From a checkpoint of a small transformer trained on Wikipedia: 8333 steps.
Each number is 128 + 32 x the weight over its row's rms, rounded and kept within 0 to 255. Layers, rows and columns count from 0. Numbers have three digits each. The size before them is the row's rms in percent of the matrix's.

# layer 8 MLP down, 512x1344, rms 0.121, rows 412-474, columns 448-671
098:156128145123123136151155139131146124126220151151111110141074084145115082103133147109132157158157120031126179162144155088122140143096193193146155159122103091149148074142165145119090112215113166146151145168140127124169162080126122149125166131058056156143138105149124114121133052166091110137151124140146127168101123124124106145107129093092108195179046161091142152159125142195093150153106139090110122158148101099119081198110173119151116151113123111167160150135123138093177078129170137125127195127138062100112140109142174154106129112106151093149089062115097179144160182151164128137089163161097133140183185135117122101118114163148074147164111188150049129101151109130150113117120
100:162084117099145146144131150120088107140168123096124120143116150084120117165122141134113115137137134117131123130183176110123150102097055099103163092112153139119125104118148132104154102100108080109153098201140130125115145169123120107162130131118207107133102083152154093116136133093161139120126116136147136143092207079109141075131159113120109080091102106134124157115119149172165074089134150116111104124135151114117157160095065143166153112091097168081123091137152193165163137128177075129183139099146163105070072116161081105155123131170091139116173177156110110130113118118110159164144147073152146140108137138174130122084132074109130118116126159085138116087080107153089109121098
098:122126185148168111155083142167151123051099173106146145156118124124095104146095128128145116089111114100106118174194117160136173155111117090085084056116114124085099144163099151134111163162079166138112109110112104097189126158113167155060180151096183138119128157118122134148157171139135105160147086077139119166109050152224163114127127170134121125079112114122087114095133160178077178188123134132147130072179086116157171164132074054156072110154134118171128125114105075138077154117154080122104123115088166125140106161107148145097124141136123129102127119148154161171107072172100121122122174111107121102137115143110124134151119090155170077123090122189103155175136096121129121141117
099:148110104121181148185154120168126076169126140157141069118123173060135118159104169103095094140112107160138103135121138158207090094108126100110124121119211134185142142118154149129114086134149133125032117090146143155110183171115187126164147165167133104093122141150144146125143130118096133159130116121089149066073165152097144151154111165173145092146141098069111149104080131085103126080175119117180149122147161181124145135084119125147146176141139173201085128114171131119081142148151133130118073127139099093130147078126151123145088179129104120126094151170102097122071153136168143115180146133161094115164081138084104121117137098193118190055112101176106117110133085154154095145121
097:065183125147191110139107162001134080145131152161142172167184149128059099175156115125120096095137095083082170144157077117155166142147107179144178134147152142087175140153099192112133101098126155146111156113201119090053076134158103087150131156178213139160143117127146114159175122102130223180088141107144079101167135085164182095137114102179108094160127083095100166143165068167079096100164102125119186220160121121159187139155125121094083190161130126182172119060145112092110114115110146144145125160175090149111108144134108152126119117100134133139121092096117120131165087084167090096106171141168133108113109174106118151098106092109156195165181170076171113115148138150123200116110
096:160095156153136132111110149166136128116106173181175129173141129073119103210084093139147136127070104100085122137111114091162122142163105118144140096077109119092158127170095147168200159093115091141108139105128035115204107135136166151079160078107154178157131187151095114114132106090055115118138143135132099105101095153115135110123132108101142172110099159127142121062129130130115121144179160098087123191122123078089151101107098120159125092134067091143176116195119138114113181123161087139150066170165172130123114129140141117142087149129077174107122102114095157161169131139096117144066124182150148146142070136138174132161150114091094121138129169139127119102081164161105134184090
101:138141179139176097150148106145083082086070137112136156108096086093129110124113112108143193089112148161126172092161122153171082108130130176126116131179119114124132152163150103064159108079114114182159176088068154177135160093087147125061105108201124123087117103081098094104112133042067117052094102163147127108113105100124166133120156156150108152101141158120123127129111116144108072157101147158146115154117105127125132109164187088123093181090087111115145129133167119153094149193106115113156091171134133103087083117109124101155095137060108125159115089096119146171141143092065122078140144081111195143145129099133137210129159060125097097141164050137125116126142107182169149153122
096:152132138060117095145160103110135130062134135123158174126193170108168147105084169117143131201141047142138127132124122172121097134103122089131141140086093215055127088120134127133125152148068095132146153160111147129164125102095141158104069149056148173125084101095152121148147118140118116136162167142141117126187091104098112148142123122069142146147080153127167095085117121116138139183056096116126165123126155145125180170110132147130147114070162192150105144111136093104123139138174108169106154105121126050181182112084140156125123132113150128118130144111063134108131087115159187079146145108127087172144140129105120116167150123093147118150074096095099149149144120118187082167159
101:068096111122177115123137199154129141141134175203182131122108108164174106156085126165181095116123115145110138110167122162089125120130108152151140159153147106182111136094101074171152138068155150092094138145109175121096128107190106141144066100110120107137151208105106096113091131094166118103111149135105104089099179109109156072138139068084107114078136138131112120095104132103136196159103082068114106139135103136147162152180143106129134135136124157161154133182137140142128127159195183136146136124179144215095120194105130122157119135085147164067103110153172123143156108156175084063110180128161110111083146130140079124125111147211113110143124160156181185178141142067130197101189
104:136109093153178109140129107125168129124150099136082120122149166209154165138146089152096127103109066133147105111086097085117108112142153116154096043148142134097159134134223100139122123118115127140102139037139094150124200182132119118141106170198082131062069103081148102162107118094140149084110135103103101142154116125173115109139124109085127076147088146122152100149095179107145092159087093127087076142151105145177137156072114169131102114134179138112097133142094080100094169113141113096104088123156069101127085166128105146143107120155065104114110170124144154124058040190082123115139153155126150091167134066060132119185122093143088123134193078147119114156068112110098158111113
114:084155134066113083031104089093144171115092107106132115091201176135161106130087136114089122166118171129062127148147120124137162112137173136137163118113143087094101075119138152166145128116200185142124176092170142152158103151109179083141170195187119075135137171148109105102174128112089152113103170127117150112082123120070156128168151132138108091133095059091155126130084104168134146150113128082135125162135124130132096156157142122147155136165151114163104161117138095118136143094149178150126122139105073179120106147142088136083136140148120168129135094167114146184165127141152115067103112156181093096137069144105094117083202116148102079162142135160110149064176145142183126111136
098:092133146150117126097147174143125093089135101102153108148147142151159108166141170184125118121097157152151129133153130096139181132145174104144161172110117133116124061103141188133138019133158125072159151130144103123127116070136105148109109151125155059146119094204163167111115039113163108128090115072099085111149117150131092172096136122134108084107141068113139166083147126128144086151040145164157113117098123122165112095125161154158124149109180178170223143145064131113150112141132139107138151130133133160137104138117125185211189096170109182126128131159173107114143180145145146108184113144144134108113133125205156090096164110159163110131141133171163202107089140166163163145127
099:106151097140133113108130133101151201133128103167141154127167117141106125097107158096144166121137089097105100147167107161070121127144196133134182159101125158148118168129137132113131190125111123140155131108180079189107084088158059099118114077112191145157168094119120164095176147120177105122129059051130148148147096141172105149134178096117132090071096176129112122132124124140046142065105115163112108149096093082121074119103165097093131152136108085144098187078156151090116140081239134093115129113094109089167169095143125119130105121108114086142124123141153159076143085151173178142144171114148056158106172162139104161113114120158175155121103132052115136105107051067128127116064
101:088103125103039179174173143145151115126143108100116112070118123112119101173055096176119153107114111161102113170150071165172149109119111139110126129161115141145142173120153139127044116099100126127109118158137185142161066165120129078100100081080128113180158103155077142120138102099110136086118123109080103162104108093128073065113119154113141125114118115128076112106109170139115127118090112144133122133100150139132166025136175182166150156100124132183183099172099173090164088174123123148146095177161202119224154158098094119172145159130078088166117074125080138117110145045170140125167174088094128145118085112159132104155068124115110159079083200123154127169169043125145136113105
100:085163150129115076108190114100094123126162098102127057088100160126089127120109139186118148121135171117157114113083161116126105134135157099069176136146125084138161207140142114149078121154158119128134084092128088163178072140132177088166110141134086165121105168146119157130126165099139144146211110151053140089128146057134170143191125147120123130119123157139131093135151102120114124103097137173148078120097155179117152143081158096096139103140088045123134124083184206104118107116050079128144147119107090191084100160091114131116082124097171129141160134132120082134172067109137137152142168069126131131139099137065169129106073114157081067108143130150131171098172135156144117085133
100:088159111092132122172153080111203156186138137119128109120139140103106126094154178131138142087170086154193150111129155141201088142119143154113159104156080119172148119090118131143138148150120114133128128115065102139096121094175153082049187125150189109104138153132045126090143110154146129118153112193109084162100141120160126105143129109133111111144077141145084112165123134151153130147079192117165150128159171137115180173081116139129063136097154185118117127117086112124144131149109134113165122129137165165117132131130062111146213164189125132127096110094134165180189102126112116156107178130123120168126174120094141111163145082085130160127115104136110148128092194195112136096126
099:094124127177121124132093097077147109148148129080156103108124130072118153140138117176085046148115163118129126164139091118114114130122186204139135123128179165147131128112161065120089078125147115142196146169124158113131141095164139166142143146089083123094103103164117091132120174115173130146108158102107112101153092109145142072149154127090083078143028121123154094177140074131142139107125159118079152143073106151126118109092120096151071109070063090162119152080154115149108183139155105164083128106173103111087162171130107167132146115175150085183126136155142149167097106081093158147119088141126098101181045167083136119158128125132054104105100143166119135105216097152106144146125
097:196125090101124119141123172135116168085104090130147103146105150148125182148116135193149153071130121199115206132104119165144107161154105175135155154167144191106065138140138180090202110192143092124147084156097127075114184097183125144172126131078160146128144125112141097057109157135095089036111129129151110138172170139192099123102078124108142129115216129192143088138103175114108157118131195091128104130149128155123183089078152117140148134162140165145131077148120163136145111165120099111160077129163144160093114143128153099122191141162118082118139119152149195111103123131094105067105119115090127135167189102137164133074153124145152056150116089120138156143088152161089139130158
097:086097137142059148128132124099114120177189148057123112153131147140134145089108132144142118132151149167144141131162137110084192145145135121101132145124099134178132138154103116119134124154169130150106124104118110166172122147123036148157192179119113153105107136142155104197124137119107097199125160148160190117120156124127132160120160093102150085142154085133110159093127082144148161100123102170109179145125160152101214099129129096131144180117082155112134167137120131155104174140101115118215136127121202173154162165115083133130129128083093122142101160146135110166110088141193134141126173093113116127106101149140121136158150136051069178159151176163137103087131149148156098120077
098:139140079118163142066127140131095083123168096085182133127184151109149093183102133128147100122115164114143126149156126100128124184111144172136180109159153149105150133152135151142100118147106154110236131103129095099127125192175113114109152102156194174099129122125044156144137151132115200192157161103124177114105137155097078093113164074122160105075179150113082106101118104125097148114120137161140137128149071091148179118125135111168117134106170119154069070099155140102165122112086113129093124138056043157157156104116084106148112137122173127128130140161129093149123085123141086163065136132106125121103119166107133075174178156137158103218148064112179152102111130174100133101163
104:065110096099156153134153146122102094138167091143121073095115094096122117145147126104125146186149121100186121127082101217113119128112155128171116104156140138144124122137138136146147137110109124155099096149072137114150124153159159152176129167111154152152122106137169131146177059071131127022117134103176138196099088103159138145071073205139138111118122158105209128132101083123102132113157113164109154095098146143145167127122104139123065104164177068150177125135050118135151071167158169112080134149135172099145080158160079153126150170138084158138169097169105076113139121141134170182160130150087149144122154152139148096156161161155129100144123096094077111111082127149169124141108
102:139154160126167105110073211129121170146104103113108157089153160138076104169106137160101078150147128099150135097132051088175133124071129103127123151158119141051175132156078108093146166116132139064122078143128107180179137139086197120132133164084154115179115109121104111134121127181208161102155130191108125201152114156102131162152182128173081114097118155153122111114154162107193081166153168118177120198108145085095125081136163133148157109077084190138082125063125137063155119090139169165141141073188120192144171160083142096112132126101067106091117133122118138164137105099106175143126094149111144074131152129157115155115100124106121163092097106141156124130077138102103130113080
098:206108131091061124144042154120151099154100065104188113050102146072119132127147188131121114103122126090180142159142171114135066189118183149113187104122126124138173108160089161171138098143140124127142131174114162114157181175125147159142112149192094100163131092169133161135119124126178088101112140098150083108100098148115147101109147124164122163081139110089133117159126114107123139113145131158163133082136107095123069115058135160155122163140125131108139183164136157070145147148124164146172116094127184174114123152115117103189170120103122138116150109124126138155198130142170153123110127211109100156099117108112077107098119160105139068160116069141129123210172088151116140130112
099:135158187131142089124154136218119040105108098134125165149116135112178113192135105201115137119139156074100074077164173166125172087147082154131143138110151099115143128173086108171153117142158069135111132122077126107138159115150133230091097095077128125118162159105084088147114157124120145078132079154141125117168111080140170106196126113118093099132106195064175120139107190132153036117114104121134213155098119110140130181074161112084134190112166139149185090116088143115088153100077144150127107157189089168140127164163119120153201130110138156151134091171141135113080171149162082063137147171132125169111118133124111120095171132148132135110141087101126123196111177145111147131138
098:125155125114146152071131098129104103066067149110092099115154176078149149199140038097137109126103183166097118094138146120179118138100151109097151109147186108135140108103149173141134144118099134150145113147107140131121188131131105116160053176135157060129157090082126149149168168099119047183072138145156102135120149103086143142074138168160108065137090149155067121087095133131013099134052114116168119203109149070185092134164113155138095180123116115140114194115136110119089127147163090144134123104095117130129109157125136118112139113133145096122101107130170151147137117113134149134199096164095119160145129152144041131104112148129172088185129108083180136104170136146102163122132
101:037125122191137096134134153104113108082197096136152138132113122032160082113074102145070150132148114084128111116134156200147099106147083123116132147134140185110153116155095117087104188125084137158088105086126146097157143108133110130139084126098120175169155059084152143136105136103200107103098157113147173135172219140120121111121099083131181123129066179167112121123122071154160104114154094149140086191132158120119116085191154122118126164107123157192105129191114166125180176192149091144119131118140185152099122077109123140107158149109133161169158144159155255069126120120145167168106117140146186055117107091141137160130166150151109152115159122155124145126105102067148158094132
099:116108176143112101118123188149105143099130124128133148121115088177160122139082090147088096114122164206108080140160201150107159122173123086173137125149093101109111090166159153127131158182080139113188093143107178173065114159113116120162156170082137150068123131126125160107161103153137115134092163163093167113111089124148199059145124141112154153092136194075172150107124105124142187141162121141117137152131103126156118127172157121058115108198069126151154130178176159175072157168118102103128138105122093106164150085121143121126137102136138095103122174062163130111118133055163104105118057136146141088117159127130129146134133127141161140100154084114083139129048087172144177110130
097:146132200126065133111117096122173221138207134125100093129176073158080155101078109077180194173159163179108169143140133185155121124164173105116156172143170102144134098127128149121154162154110135108155193200125111113137131100193071159128200137137183134157161092093178137122136109161122127110097113076130140160141148197115126106147099176047120130144176151094179110093142147091202140180116163156139169141174185124156132193094149122096118034152114162149034126081076110111086136101164127121123137138112163104146126138168163131151180161156157129117154122181151144139124192069083087117195070120102097142164125138133118114165134151080103180147106152110172106104103127097042177163112
099:153063107136139138143128058104092128184225185113100119100100122109122149089128113121131128169117152117137138165151136132087101140149101000125144096226117139150097126129128183147134161182139137142197122147141102085141164172090132175104130173143144141183147085102124158078141063118098080126143160138171128166217150098117135148100121123113114128100171123096110107083171160142157133099140106188110138089099096114188089138052123143201145088070133210090106120048158181085159185132183121122157155105176130151245114139152181112185122122158104149124121176129103115173141103100156155123163103149120135136103101153172117146100093116130151090148111105128132173101152131110147114138123
097:103166141091142120071077164159130088212162141071098086134137109200147146124142151100065168176126157103131183121151108125096172083151142171149151097100130111090120161115103129090098136174136108056166075130091143093090108135101105170144113189110122155128103143133169125161127076141148151115134098079103147107110095148102150089136159191089100107139081134157124166181142117133057219113151136126155155073158108192141145141105135111170109139093155123136107102136133127122197113113089113160131194116144136152128134139161171135207017163117137099110193166137172094115119125099131135109163062102094149202128070124189134166090135102127087149096125097136084123181149183148136165140105
100:151090065158094135112094127115135140197136116131103154162097096190152150111142078149150125164117137114130128106117090144100142122139139161152137086108136126180130161109135069149086157130149138156151122113145126087067105038179123139170144130093168223100173138103119153128193108165073137086143142116125140115116082126149102110164120131173130134062123133121126066145134116068134124125121174126129171142127102177063140103088133135137121167112139128110184145109124081138128098173135130092103119140147138097140119102121093164096113090099171126076081052138057061110109112115127225084163141161111107132104124162111097142136105144098196061089148038136116130113113177138178113124093
095:106113132082077118124143075082116098185126054105126094111108156152130160125168134184148137104097025126086069073117127152115115108112073077177143148187112131135098119118149115149182121136100108097154115150194127145110086193154155128096204109156185111109091113137108165176129173076124119080105163142104126129151091093085133135165187121097167053179111083111130107082130171096087149100152146090103174140091113140173167098128115069133093136153091104050134142146081112106146073140125099171170107152131103163146128094128129145111119161091124112105173155113140146174102119167159152171104148115156093118095118135108160110051134168187046094113171149150110038102130101125169137100147
100:137144112154106075119146150144161097099129158113095094166160116111099117140084121129173150164164093165095132084174086098111155129185090150148101158148116146164089103150125107119120142095092129138099090155178122126121141067135145181112141146112169160163160109077094087147150143101082133150111147113150140125132135168125156155155139120124123103072133101185057146110160114097152125100141126142159063154140134153149083148120097157126146133132132130079111048094145182114095037092135150164147114114128159108106100182143051158131116127073129093105106118087180124109126145123165108148117158150110095181128097114134128129129086074154184184146090183112139122146143114098094115090081
102:076148119200156141156146092149136086092152106131103140222162171061146081122135131156149163156147084187121130112172102188084141101092160132094142112072149114142137121095135118104189133101130115164214162129130106160112128110195092143085128155096130128127107148185122087173082123154195125134168138192117136119106078088166126172123115162125126162109051133100113128133142184128166129178175141099089159119127093161157114147122154191125104142134122137120136120118156103146158131140093074111059108134080134151059191164160093099106137130088152090091132176176111117114119127100145122133177138111209061165156143076138143137132092200112131139164134181136146150116147123083190061151123
097:114105119111091132116112149151148133182127099121088124088130080141097137062078166097062127152163112152125123119154099094113104132113134124183118110131149156140113088086102114086198111094148058151158093160105116079158080118115052153105119134121160121146110116185142134102124075113104171163157214166081141124074186171046154097151131164129134121064125156150132125124122068111080133115159101101164126151148168144180179095181199193159132168205076165070077113172150081109109140126093189074092135212159115043117133102152117092078117198178132147159156137110174181106145052156183058133124113119058077178109126087101138113088167132180095145096134130096156129069145143146129106163099
104:152127154123145145171143098117089094165131163144116122090144220191130110127186118054159163089137066065053129121134126118092203114121111099077072137074166123135106101090154157101151111164128135149136123182186158137159155157148156132153132158105172164135174144135138152091140132160091153115107144126166177092134162138116122152093150105124103120156109215118124181125150122094083103192137126080145129117125185087107110082145102166139168177152124074131143075144150156011109193107167104124167140110153119153147134104132086128130173121144078086132144119201163096160153182116136157144180151102086155084116128127127201160074090142069187154140137086136174153149140122158114178156108
098:127153128118123061110151160113136112154189165125158147082145214135136136107129113140151097108097188067074133115091114142095107114139160121041151170082136209175131177143148131111141143139186171229104111137128112155135158121098199160163158057184117119149125156162112091112130159110178147198102094116125136137141117085191140146206148095138178169098125089126129140103123135107148195150093103182074146146039099117111072169142097161144098168139147110128110170161113158123138101145158137094112166119117100082158149120097153088094066148107120114111159154126060094137122088127120139077142168133129126115089098190116126149120157111115167081075111105091192114141083134118123123085130
099:052153129138061076091124137038097220152095171160110080146130202127143121161106096171082088111159105135127071081096131148145082136122106139078089142149175152113111095135071190118081146180140143147069098144121137129117141212110126162082174138115147128188142108101193121114155146132148200115099152165134120179085072117150105135162185172088148180145136152172120116129069136156154103152120097126129155148213170114180117194131115139159169166078157119098079135110091114084106126086140161144123120096116107105154173066134117129063091140103083093146171138105092107162095107164116141148156141158082144130062172086093095134108162106153104140131065154108120162119205142117046120130149
098:184129135095167130126163135132139131098124129077126192096129124128138200107119087078112091110164079168100136250171145159123119123159120150153121105143141114093085128128180194137128188171134072176149082128145148137088100103061119157069172137102098093084120076182116138128140121157095164120100150114104107141105055192123085143148145129194079076202142138163047085148143185129189112120153101113139140100069112064151121125083115124124120152107177142164143163132152064131155100160060163136120132128154147086124112136126095098112105125158160160119166093109135092095099161101206125169175108109106114078096148110149115074138112146147091141112140090167097143113146120147104128113111
097:149125130183107165097130119090127140125163181089141088100163090124211113150135134146136143145163057144170061151145142073096171174136062164134139143108103123100160117175134166135222108090108133115017082123127120083131101103144183135214123173104109112122154107132148091135151161140136074125099136097108093132158145077137127141143120188147179098098167077098122095137104059169143125127161113175063053094172192107092056111119169112150132108163159082113093106116192086174144223132100108135157126154148119068122154107139150165075068117081087159135108163220102074115161132099152156151069144125117118083087163105119071091075190108098171160134088125203112129139224151122061123086149
102:156158134116114053134132110177152129075090182174104157137077103071162104117158149090089125126166094135109097110128119053153121198165118125132119100142144141119093097108062141182153128222127141046133130145165129065168141156155145114113174113123078116070147087170118167165091111176099198161129158076105068114194141147087150126091121141181125102166163077133125177104101089143114087039130176133101072159161152113125015112199094170132110081159135166048123088187144170188169115064047150122132210120138143099160160110148214173135120093109143142080152142125106082144088118119116056155180186131130110144086126112089174135179184129125087124175118142162100078152072115083148114168163
102:158170139140094107141154060161128108113169130141093145129144066127136128201095150158156111102120150148137110118110158070156160107154136189135155123127096083125106141153140107106148152133097134125155159139066178183169165146165130131125121114166106084097175084093135095163131110091087132155146167062108126139197122139127076120103132210142085086109067109142137138169076112071161084177116117134140087091094173142165078126204137132168114192121087134078209095130109156115082097116133142126151142176134106191136134133135150124146092124125125140090135096186134128140131146085049116178129132161089085117085081144126119120137153108138102142116108125158177091112084100122132126141090
102:111156139154142056134124153107137142152156130092137128123109141112130133184108122125153174133217126124138165131087099148217123094118111147130119116123130159153109142140129159096105140079149122114197137148120141166088128129117149114109152133128129106162179115116121169075255186076071099189109068102098113126140100093156098117113094159152106060151107100134090115140125077136079090118113172114110108127172157131169147114150110047153092109139197110130183172060157176076166116189153126077098140138086174068068086143094095126101118116120107138149083124106077172137166136178119062100173132149117128171098166102160139139119130108148153116095174202134087195133158156113113198139054
096:038140171146050123132123171134112127149112122107151095149157160108153101148153106211083134093153103091087128102076175107143133111159156134114107146154176141143135065139117163133171146109122094186171140146088149073153080082105115134107114154114134116165149124171122150093161107146109090139108132142164108145131131113113088110124172128134132063156107134125079162123136125120144143190099103086101178162114106146119165149158206139116048109108190130199091161068167121102097080147154157101118167093137119080086158104080077055108128142095193104138137174167165116162131135177154165178211079173137084130067078138113128187131122119149150176124144078166164143142115121112193147067163
100:135115079102082120080107132152121098026126122191147134163162108088129143129053104157103130063106117161081133133101162171121149124114138139165085116129136112147091185038169134110143143155119148125077176149174109145166148097157169089086082174143172149114130144165133103135095091154168154109102171123154103127119084130130188112132154068117077145121139108175129128060126126130113173153133130145125087162116117094110047080121135087097104093150118147075139141159111139077123140077167111166137095114083124160137163187104162132117124133212098141102107182083167085041140111121084110166101134151117140101182093076149151156066142083138160129137108098149086091147076132083119156149115
096:122110143167108100117130149194179122153101146117122123108102117157132139132182148127085131136134144122108112105124134096103101081102113115131143113162100114114110203123120165145177147140152215120122096122024134080147105207149045100098111091139183146077087121119155158151113108120110104085126101134122150087187090118100086083131194084130115142134150119179146126146105126138166094131160162158172154118158102162109138119034119153157109174130121126098153098146166154148078131143115149166129098089115160161114107145152135086121185166138102117118131110082085176113103098085131094105147122142192153115130097118156130130079090110120082105077160141090124173133120126084098131134187
098:106067120091117126130121145170162112102110090127099113192099092158104114147122123159131145128125098115087083077070111108118113142135099092075175176022095096181138119132194106128133097074139174145102076123136114143125143094099147140054099171138100146081067172097178135064105151068133121131119113119112108206103074192114146150175132084089170114236168130130122131106116145137169121098152149163120164177154089143085130112177102089053126185148099079102100123159229141181112104106163126128172153111142170118130160109136068129093117100090151095170138116100130122185080113127052128144149156128117142158136159076112131156155110139172101131111143122086149120124147164094125109104089
098:087133130103143073142093064095122143141138132095102124126112155171135153007084111141094173136098144156056105145136078087112138155137129113192138180147090126094149093123144127123175146068140102091120146114094100152184192138122117171101132157156093167119076171152174154190156118132156140090122097065130117180102070134078157136120146133060113149102200096108078127120119101135141147163119072149096132141138173106150149116073114071199154066151195156113124149096086179143138154120158117141124171123139089132142204174141132114162187129125143183150157126117114107125114080147196125107103135132141101193102124129139095057120151153078147085110117100151105112164078096081082090130144
104:178115121085086138161189130139108138146195149080106120079188103180115060115107116108161090135158110123128150099093077044108141148154121124106136131098150113132119131081092120116149102177182138131109171134127113179109126085184135141151061141127121119092097163125127179118185117178101163142176087098158107118102133179158154086151061151098133152098110098112200107112125039112129101122134151148117093060116145175167207154109145117116081137084160148070109162104086194142111133141134107123136172103103181155084160094104095102154142166146140101118173110178126115116131206117166159092107151164203126176140091108127077093118106116175110198102089104171185136097184126152117106199177
096:169139123160135171173112085142149121108134153169135136117115090148119155143137158119092141112130122134145100124088175103104141146104215034183104110153082067114114169123126153113156137161146175085078178090120156145062069107126130149111095172134089131211160090108105099144139062114148179093133104113121108076089108146130121118175132096137128098126161138132125140111186095072162120170153115091102136076171107160070193122118117135109120124148116170161053202099144145134121096095119160149110123159069129109135108156128108149161065121115021133089093198142153107126088120118045194132085055135138102098109126200138139088145195161155146162119180222118165181099131168221143133078152
099:107148141139135097156172165079070161110097133131103129156119116115151102130141176140139053155122157102147050111168137070121122064147131133139126068133118151171106136087114207085112167173105120115118093088127115208126159110116133153082125109144203136138103144156090132151125142099166124085150114120097127125104148154122070077102147125129126107109129145107129149059083151189143146122186167110141135209110157212201136166103113123014102093109163109082124156129109131101091171120141122104159118193085175156094107074099142106100122161153130117146118138178120164147102114166148126157142108094120157095175161077074213123129117103181142137114079125116102148099095175120143159125227
101:128143185142139176075151142111172124124108105100168139163115164177088065133146072183138159111129140100108164135159097191094122143136107164079133141133170137164136069155183141063170123151159154152125087138164120153153092053111171155122160165094153198142132130131142138127100101141087137145129144107083115219132144160094142138130155107107167130170186136132114143114147083190147186099110114133188086150143117099134110143120127125161163133118128089076162142159114126160115125139166124132182106137117104104112128106063192114119138135122138183104135094139107165147115122158147156162132103115117148173132093196100068148206124094138189148154108129145130102129153117153190143168127
101:124075124137139159120092140090048075091156119090111084120129097116137142145150086154110162149111156170154175154148144113096145137116071158152152127147137139126135115166165133114129102129149128117193060117120136158181081074158074148175167096153142124145161135133110099022160109072171127132096092102147146112158119144107092072106144105096076060097119156159138128136114115183166110091096092137127136070119122120143128135138159106177108124095161111175113101107189133168085091073149143135157098113138049090102130136174110139127118162113154149135114147147142099141101168127183134073098089103108139084196110135165126129125141129145150139084146150192091163203196148111168160159115
099:134123096121142129110102128109135131132082138148084139146150093096119103133147142118179121150145118114082171124131140131168101130111081106130119134124161059128151151187116123088144143131123098135138111127139156090140155132128094130135166158083077170109141148124069093116128045063112171132186097134066143178073064131143146132136133141182145199144160107136128103107169094080132086175167094131140126121130152112121145157141058096144105064160173135128105115105124152160117126104180117136178184165170151125079100103112167143150123102103190107130133132102059168126205100069141139146163096059136145134080107125078111115115122115100127195129136102118135145097120162123163096208189
098:132171125104132145124081190196170121152138101094147070142157151115129143119180032158122169099110118136100135122075115152119166153116115197171150147074133119141099166163146141120179104151093104144118133148169108084115122146181099212175152148101068155122120060151128125118147079105067122183098207157100077086134132091127134067108147140162089124153176158122140165140136095124159220101040113094128124082152161106144109173111113129120080097133133134081137130121105142145159073146118156127118158105103120139166099169113136115119048129119142075151142091148125175105077191215103166102076083170149094037157116125105165131170105147067117132133107068094162139134089115116054122112146
103:198126169156070079099150163087103137127148115165139123056100078093138104159127155120113109131111144101165096074118127170096060122151114172127144072150132139135154079153170191134116098151161119136178119150098135089149187169144169158125059154109165145130102171136132119169162067141123147105162063142096163102190095139125157106144140117128130146153115144098130122139135191097096121086109147215155121150092165136202152138115173102142155197104060090093136163119095131118178143121125178121178169114088159169087099174153103116124073123119174138143065130146161161174155146165112125099093109195140091108098114126119131116188137151119078123100110083100110178149122136133123138129160
100:148092098166101147151115140115142081129153071171121099164151151162082082084117144128106164130108065108149100092140099103139124101074140161098185096139156163182143115146111133151071110137184163111191155071141154105098088075109151142141142138087134218132127141140111176150081145058068102094139173135177147114122136118151150153112151174122146132122096165114105048132134168126129173145161131111163138147104133062120122154130070131085155102189103134140124130143123160117161107116114134144102147121110079143145112117124136100164164104136130098165192142184118112075102107091176139160172122155078122136081152139107129097133116142156129094137060095156133119101084129163079153121202
104:119110148088109085138137099210161102150059137098152177114101108122109099141118102078133133122143065152102124136135154145071148122089144162086195094114114110105117222070145125124092132092133093094117156108139149105157064065163208106074152080138154122135129156067148146139185145095071153118106114168124138072081153126117106125123094136149168114077168125178089147121119118140139171057135161139113145115105126136085104137113183108096074134118098129134126150078104163123098180143093146153134141152082127122104210151130070148179176165110077084151086136091117129099106157104146137087070110121134149093133153111138182141088200115106088110166097073084064155124121119124100124116103
104:172097142128144050139175108154107062153099112149157120105105109137150143152142129158097110124088175084061125094143140149144194077062148162106122150164133109128169142120122117125147118051125111087097164091176117181126159115040125146137132129124184059154113118123111170128111169140090115087146080125150153133161138149188152090097088139175134146089097131155223129117120125126158089146134142187120080149153105129249134124085143156249185133118089141158112130113145124101106155098138132068110158156114097106117077156143123020069125153140110127150171164109098107151136130127106122170140134129124113130170140064086127121209136096137062086070179130102093158188117124101180123140174
100:150144184105181078155091138121154164133149116087087132172182083124149133135132140090134083136163139217092141153151134097160103145077108153148145139174103148147111156083090143094145153140135125152173157150147169095132073164147085115101235141093153178121140149087145095110080148098143146151127150115103132182127147175120156113114117118163109098120127133099185087123099119160166123133133139127156166165126138124196114180141137090158076159181153160133135128103077094176172198110113185116124167160132156116131179112120160122147146093154104170158129109127084077141128083158071120096183122145111142099166160123146126114231139105160175078086157139176089086165112130137109111107099
100:111113151163130168107138165145123149165109146163082190103112155174161087124156112117167097151162105099100112151095086166133056114168166184167134182065168144128068152197131124139127139097097117172149137146132096131123051123177145145115132133130072129152134136174107164079188146165106086145114083143119114103151146095099104142129149098170135089124102109157156108083133158124134160182139140074121097114100122201115109093136101151073131050089101098103127097087102157125199112127181105152164140116075157118168130127141139119129130129097083087179133137094115090154124137148147145094124119112165125072152154141137153073157135082108073123073165157151173120144182136157129109159161
096:086136160153193130122113132138063161145184085193139126095089146138133144098153108131104111126096105129135114155169092138119150144098111092122163111155155078159093063177144141113124118171175132115103107068165148182175129130152040139168187075136098138110124123149061193146138100138129212123082133169096128171226107156177092160106128115111098113152123131062165119167129074136080110123135113119170119146162135131192129154120142103083111086127042105086114134102121083126071092108141136143102129143076184110107142072106088094122146149142041117122065108097118104136170132089142177052126130104121138119146132086134121106057175109116166114115112150111174143168162129157174088139128
100:167100124133166126095163122141099156164161123151193131175110161153116101140077103106104126178196148129071133145124111131089138147109144115170133087224087126124123136104158106148085103119116118170152177151132160108123137116090115097171030044203101069100103108182116115095135164166066086090121121109149122123149111142123114107173110145163121132141143175172147143139118146123110119099183118033184173166152161136147127074161121140135146151090123138152142085176095179135135108128093086112167144145140137103145185193100199128137136142117089127175115080117107203158176135113177180157155158083133134142162154135122097116086151147132139125107132119078076165125090144092090178110113